Weights of a small GPT-style language model, trained from scratch on English Wikipedia.
Size: 12 layers, width 768, 6 heads of 96 (2 for keys and values), MLP 3072 squared ReLU, vocabulary 32000.
Architecture: rotary positions, embeddings untied during training, normalized queries and keys, gated attention.
Training: a variant of Adam for these matrices, 725M tokens, 11065 steps.
Each number is 128 + 24 x the weight over its row's rms, rounded and kept within 0 to 255. Layers, rows and columns count from 0. Numbers have three digits each. The size before them is the row's rms in percent of the matrix's.

# up: layer 8 MLP up, 3072x768, rms 0.0468, rows 2313-2359, columns 64-127
# down: layer 8 MLP down (transposed), 3072x768, rms 0.0414, rows 2313-2358, columns 64-127
up2313 103:123110147136124122115163126093069125157112144131120081129187101130112128128129151145134128124153096139127161072111180105137125121129124109127129124121158108151153115095124153137142109158144148
down2313 102:083077154134130140150118148144150165178092112159101140151134111133152127134089143134064147138123120136106127118125112111102111111148134111126145129084105137131139126124090113116116138149127120
up2314 100:112155140179129160129165124132167170150107092140145162137148118141106138117152130153126104136187150124103156142121186133136136120119121129091111142115141130161136140130115113099115144071123128
down2314 100:134091145129108122117119168134150086110140126138141135157114127128144120127124114135085135113143143118158144145089111115164136142118130139141127134152128088099156123110127121127149119148136141
up2315 099:137144147085143113172149086144171139080186148155188089158171144146147145126151105088123094174146124156129107099136152143065163111160067129136132100163184134140098118102139118131146123131073084
down2315 097:138105109123142124159116155111191117147129138119117122141159136114121143144088133115146095125149112124093125127121090109172085145110094112143155101120127127110122128082139121149130097147137146
up2316 097:138109112065136092100116147132134116140130163140106106124175157122123118126113131133123130140151103148146111124111112109116130106124114138089070133154166119122088126045133135115157109134104173
down2316 096:144162109093121097099135138151098140139154108100123115155104166077130129099152122107045099108153162162107130114156123141122148135150180124104148121089116151153165065137195105159120150156180135
up2317 108:110116155132151113113157122132118135158114125121163106124131147133145166105139145128140145130130120122119177135117127111166143125114083126122149155112102164156116110086153105111130137119113104
down2317 104:110142167125111115064119133144138156114137103152146119131153139149136098196076119172144120117121127144120118125138079117123112109135165104138113100078108103104141157170171101120177181137125096
up2318 101:146134132124114124146148121110163115105123161117167130149161140126132134115151158179147183175134160114104117109099161157122134119133108076094161177158142117145107124110131110116138108116116131
down2318 096:114095134134102106090142112161093141117094140116118134131154138115124106151148142129083176157107157131132135092128116115117146117123142172089110092166152118115147132111140136126139138142111114
up2319 099:149155110131128174145150129094157130103124079140132122167141121124092108141145136158152113110131108140143117099178113170139148134138106088194179176165119149119129118128159098088171140080110195
down2319 101:105112085185177116132113121163092128149150130111143135152167131153111141121075162105103106179148087169114187153136124165151121107142089089093077104140085095140118096142125153140133128139093138
up2320 099:140122138130127095106157132091181147113154127149139113180153105147137116128136136130141181146122104130134124127138114101111115126104110137096098130175138130176143163090149123143143096144128144
down2320 100:148100125154164095136082172169100141147119094117124115174164142142104080152132129157141116111146092140160100100097124125125136118145112134136161140170091089076093154115113126138076120162139146
up2321 095:140113109165129154126124143109131133183105137127148125088112115124103138141139128101145164109126120110127117137108107147163154120138093122179126142144116118115103119119110103152121092131094134
down2321 101:169116116135094133151096145131114151163164165173146154121115133120097095129133118125156125146114157109153147135159172133113140098188105127120127148152179137105124090103147161117172127137077108
up2322 097:163127098129142144135108137086132119157123144111160111145109078150153141129107132124114148126121164140154158114130116144122104115173161129158094095131152128145129185097107136121120133145141136
down2322 093:137130066109131126141126135101127131106128162112113153183193146139161106137127137192096154116143118113098129099105108111111158126155147105125096146116128077098095114109154120138090136137095143
up2323 096:140161140109127109141097117127106115105088114142147111123151159117162142165167187123122147173162127128104142147166155148129155165110091159099097119165117117168174089056113087128155120118128135
down2323 095:103136135131126117084123117103126176141122107150112081124123170189137110150139104100058079148077103121101150114125147148111164139126075128159135143130140146130105097174137160077167120138142091
up2324 102:153148105092106081151100158128110164094112157168131153166132117139118119112109114197168120156061141101110133104097183178133112089124132131148120149093165083096116168134180121100133146143112125
down2324 104:142119129145096135121120124097122113083135137109096192117106118154125099141156130160124166161137143148144116078124153087109116132128183117136173113135140086093106086091099114123178124142096147
up2325 102:163143091135091185133161162098146110087111143132146138170135121117143102097113146195162130129146173131148094122117093115141140106142147129200119137128152112137156095134112138142138099119133093
down2325 102:127105140135112137152159083121110114165154101131165125121109180110140124138109129133152126153174105072118124140074135128119175085104113102110091125129111122100131106120120124136131147099172110
up2326 108:124141152096110123129141203119143160090128098075140137149143109101103098093164163131161099153137109090113080136107134159146112128149128135103112121131129096145145117120132143129126140120124138
down2326 109:124153085068120131168120145144156114122121171138149157138145124098157112137158125114162123128080153141074128147146133070164136115099149126162116092125125082161111115127127134095127137148133150
up2327 103:098157130140107135163107119096158126109103142120084128128178118117088134106144114133148149134164110169151092081117153132140127167114144169127096105134133136111135138118173131122106146103127095
down2327 102:124137134171109136132155145093142140127155120149098153113141136145114127125119131120119131155172172194140099174105160175143124146162132112085090119164120174159119138172108115119113140121103116
up2328 101:115125170114115126129115149077152155076122121121095052134140168117141115141109126107148148119152164164144074101105140141081095128126106142104094104176103150130148153115117126116133098152125086
down2328 099:163074136111128161138098107089103145079148125141138117108114152111113114136118123097125151122119116094102160134100159136098104156139146130086134085119161106120131160103161068100148110094121133
up2329 102:154111127083134136155149148086132122126202127136112136111142137113131178097096144173143124126148190133090139111137154131115107149112108147105121136223129119141096118113140097104122201112126167
down2329 103:160122128136152120142126144100104130144139133136134120131182109131093105164140126123169111106090107149118136162167100118171169112117084109073159093111132148156131116103123096154098097120085090
up2330 107:164144127161076120144133119074119155118154115124129110124130104155110156141089134122139109143154151159086135125080146118156111116132104113143133118118116098124085160116146102121154130067106125
down2330 107:103149077113137106098169152118130156108142146140141162119115168092104160106086121154114133119131167137146117123117143102120125137128123116148109152136123136174110120149143081152115135094100170
up2331 089:118156141139106134095138160099151107166120113112098129110168128100118159093157096184127097091143162131085131115130132130123145127129078162124174114123113136142155104133106111124129168087108079
down2331 089:138100151128149116105121098115092138113125116166165101117130158161108142101116185096088155115139123156115124103130103142116115151127129133112101100165113136122121120163148136112141109145109128
up2332 102:098145159075115142144146099150121085106120149100153115148140171160168148152122099131140119117122107127118138102147155141109108139153106105131124149121129136146119128131165111120164126130096095
down2332 095:112143140097137142128143191146123119151092124100101102131110122122118147099087123094081183126127151103075157116108112106130098108117133122098135147145085127156162106155148139116132164133138123
up2333 093:160105111161146097129118151136157139178122102117167075134181098138130197136143117193148097144166098146157122104150136105122135150121115119150147140149105160157192147105109121165114164122121109
down2333 094:140117108092086122089134144125149090162122153095130113118115069132158101170121186108151159097142145101121093110110106141095129096093093115130131142142124128101125140113134146085147127169137098
up2334 093:129168119135126176139147094134140144085079154154144137110128134126098112087193138192126063136132136123135131114093139107160110154109129136111147134108136150110124138123156114139132129114106147
down2334 092:130143118105108118171154131140113121115118120173119144130104137145085139146104118127054109121147139137150159101097125089147175142160157139118101149167114143105145156118138110122117119130092143
up2335 106:136160121098133164136140106082140122108129123124186124193173133108138117118189097132147117120126114102115141085156149153158113131155121121153085118150112180115131109143160119131161105114110139
down2335 102:128169100138152131133139128121097105095179119084110132157160130103113124157169142092078111149131122115151134140135123119107134139145136116115122164135113172154124099115167113134155097100105087
up2336 095:153133094141138164129119143111147142105071136128135152119103063146126134121128147111153136103117145096089142154117131099164175159147150145155143101139166157129127121174152162137134137143106160
down2336 097:129128082154111161145152133137142116122148127138120103168127108060145107159165159133165128124120100124124163099145124113125114149127118157081126141162111137096113117153102100135133091142149145
up2337 101:134114135092120135082133158105108089137106115115118126162149139133096131082145129112159134123163127099104108132106109130089088149141142124091083136168153081133144144092137131092164158147136131
down2337 099:098122155116131135125114156149094124157107127148101145114168119064140104094142142142078070158131121116147132108162105154118151145108113127133162099129115108112153122154132092153130137120161129
up2338 108:128133159126148158113090119116091120132148113070121118112135100156145140175149159195152121131129117156135141131130141106139087097130147153109123154127119115108143119114074108091162151148147125
down2338 109:115114133111149101092114122123115115112108115130114127119144114117115138140118064149131092129139111104158098124113130126135091131133133084163155129106158096144157118109112086154120102135105121
up2339 099:145099163140116144118102102125124110152154117102165134143112132125109135159131117108125115193134107105081134147156148122102112083131108107112171133136109100098137101157143092122131130121087159
down2339 100:107111117127161145154147128159124109143116123131162166142144102066101081155170140108066141118170116129145094151111146144113124136089175113169133178153116124136107108140127136183157103160136150
up2340 110:160140184119133122117121105110128104129124125130112107140105089139118131118142133103154181123113141082120088132097108108131159135181134105141155124165117141166132135123173146127113141131110131
down2340 105:117123141096117149157151142115152121123106109123120120114135162094143132088131131095132101147089153141159110113109122105167123144133092128139165115099132127130156128128153123156126120121130135
up2341 101:119119093134093105130094125104147157098135157112156149115143117096078151096149091104164141160130174137151137142141122158137144111127107138129139086126155148105096126121132123127123138129081127
down2341 100:115128147108090095130132136156102071077159134090144142105125098104127145112133123147134098123134119160161152136160120125088138137117116115136093104135123162130118164159146139126155133143132113
up2342 101:113164072133126124128090117119148132104161115110149098147183156077135112114117109158163104098154106143136123134160137137085113109105114120131128097123111134113124102137111124139188152114157149
down2342 102:124169167153128105099137082133101128112150119129154133168111143149116124171127117098163105137153129137134126145132184099128092123118113133103140155071145112107154107119116172150147107109163119
up2343 102:118139122144129147118169138120094131103104130156128076106156139124112136130145097091127119148117124144159106098146135078074168168130138125126132141151133163166148156145151120143136146124089144
down2343 097:110158131162151160144169126113141137125144095083149137105114089093157125148126122145057120152156129153172134122135076135087105086137137117147137158129127120120100120145090158149149133163104131
up2344 104:131174134080129156132132151108113137091130144140140133157134163112183161133159066096134141144126101149121153113128110113149102084172143140111076122150134169110108152172123131116097148112095167
down2344 100:133115095119118105118129153101105129148100118146136173142127133134117102144108145150065141116099148116151152119134102119106108152141095129159110158155140107089126102115167116133117155146128161
up2345 098:116128164148136148123111135122133080157141134176104138148181092112108129122091113129152114122137081089097101129160145151090117100144164102127121146139129103160158075174134113100199168101119111
down2345 100:145154133105078096125110113108159144150158140141123116101108166161152102118131103118092134167114141110176104140158170149142132063096140147151174098152093172128133125176098117124080139141145155
up2346 105:091113146133144127144114101132148162150128138093136103153134144140096120125136100134144114153112130145082106071137184113120111158136153082160142122125122154128106143159129083108116137135078154
down2346 105:142124116131160115189104163169122127110127095150149129132167121107136141102108092158157130151072090127098116126093146121099133137112122136098129112121070112145109117139120125178119122118153136
up2347 095:130154134117119136131100158144090101152144096115154109168104153126133150141167138151133111153130107135133145127086123127143146156185141096120132134133089108117128147130132127098111121130179124
down2347 090:113117174131167121141157155100158103141161095169135136088143159139167122166153123123040117104096118137150105100142116143119119153150148119144116129104102101130183145134118148142151162176087146
up2348 095:124094190115101151131159181134114145130076131091150122166147141098204160147165174124133133171118135121119171153193158154131143106115105103163077141140124133141133125088113118071122125103160130
down2348 096:133167153128182108110094106134129126153106142071120144117085099160159086108129128105094119139144116136134171089124130071124142097153100092167130124098094149116105150136142099068137122195096079
up2349 096:131115126101162126127153106129093114153138136154103153144155134095139129134150155119146138157133157122121100170105095118154163139100126111136145106191145103109091154141112127091131170076119157
down2349 097:142141127138144111095143125152157108132142131113144129112159109103129107068201117109145188154150143147139156103153152124113138106145097147131132116077129121129152101113113122131154122154103101
up2350 105:148107103101116155114120097132123169099194134122130161087198141109167173158146132124135156146147135163121066168132123106116169105156131091132135166134098154131106145090164114148134162104137125
down2350 102:164136135157116152134130130185152141123102129105133158134113086151150102142147154119136153121083084137113154131175124096115137126149138107148104114100099124151091134108116088127132109134124125
up2351 099:124140154117102161111144115118153128146157111134098117151100126145162131140143136144132091116126131118105172096101090120167138093129077102069149106127143144141140142083130084125115183109143158
down2351 096:134119120135129160130114157140090138137140149157127108146105137118133099134100110128042141089108172112149168127167099123081149141113135135071126132111156154129121148142165110109108118148164140
up2352 116:145130131120128159110096108142168116115136133103169109146130092131126158079144158124146148127098111136125066170079111125114116123117093097150117113131184101093133113130099101094123139168127159
down2352 098:141120127127170110161101167099153117125141192161132147105140141168156149146125161158076048123096113116143112105115142108109132179127143135135122109138096118126143166142143092128132096154132162
up2353 101:156136111113078150144109112117131114075129107144146127204126089121135182095126175101146170131116111137118099082091160135156101103139140156096091094110116118115064125107141149132126158147167122
down2353 089:179098140110158132114147128146119087103110140110118176130132133128147112124132144109103134120118155156080097147095074116123135128086125143105132085178107140139140136110161157133154139094093146
up2354 098:163123085147100097141156132132143109129158104156101147125122170089135162135117135121176140070160084138076078102114146156151111106145160131136145149147115153101150199143150077133146111107119156
down2354 101:124157127134132102163165127166113124125085110101105097072171096126099146142146123132179113137139130142146113120113111156113116152109184115199098140139149104165112109083078116081141110097123123
up2355 099:123143159135159151143118087155077093118141125062166099116127152135143124048129129106156156156131138147131160122138159143141168155130102138138141136092155125151147161109175108115177135132088138
down2355 101:129127120134136110098127079108131118089136133107163147121117151072094127111165156108104117125144114116118139138122156128121121071100137143121146137156199130124113128156138110136071156146144140
up2356 089:131106090116145132102093144130108120122123127127120129165131153080147104115142075132128109150114115129144132130166112131102150132148123113137159080142097100113134135074098110122093161123127173
down2356 091:160144093152112095128104157103125138106120095160096116102123142145138098140152128170103123115122086128127073123173117129111161154090090128124087145134135083113156156106119113149125130123145120
up2357 098:165142128105131117172111142125153159109161123112085131108103129128119163142111149125130114151123100124088118175125173135095110150154141176166167125129131119140151096087136134113149159137172141
down2357 098:103125168117098128129139087142071144110162136146119155126126136110157118166140151137075101127131161143170127089150123164151099125111159112108096088172123120112130163121137099132130100169107108
up2358 096:096138104124141131170124105119130090127135123132135104108144155071170114137156121149145126194128075153067112108104170174093132088116095080077156091130113117177112112113150131142143135112111145
down2358 093:099135122131134127136133122108153122180144139094111155118069126133171123139097139183163109104134137072155126105119119105128129133093127087106132159140190133125095160172129120154119125146125130
up2359 103:143126076140118146134143163134112129105158092177138122129153121115142132125169133159143124155166123128114118138087130150116129092147153119118099138138105122145164112113131106093106137126140154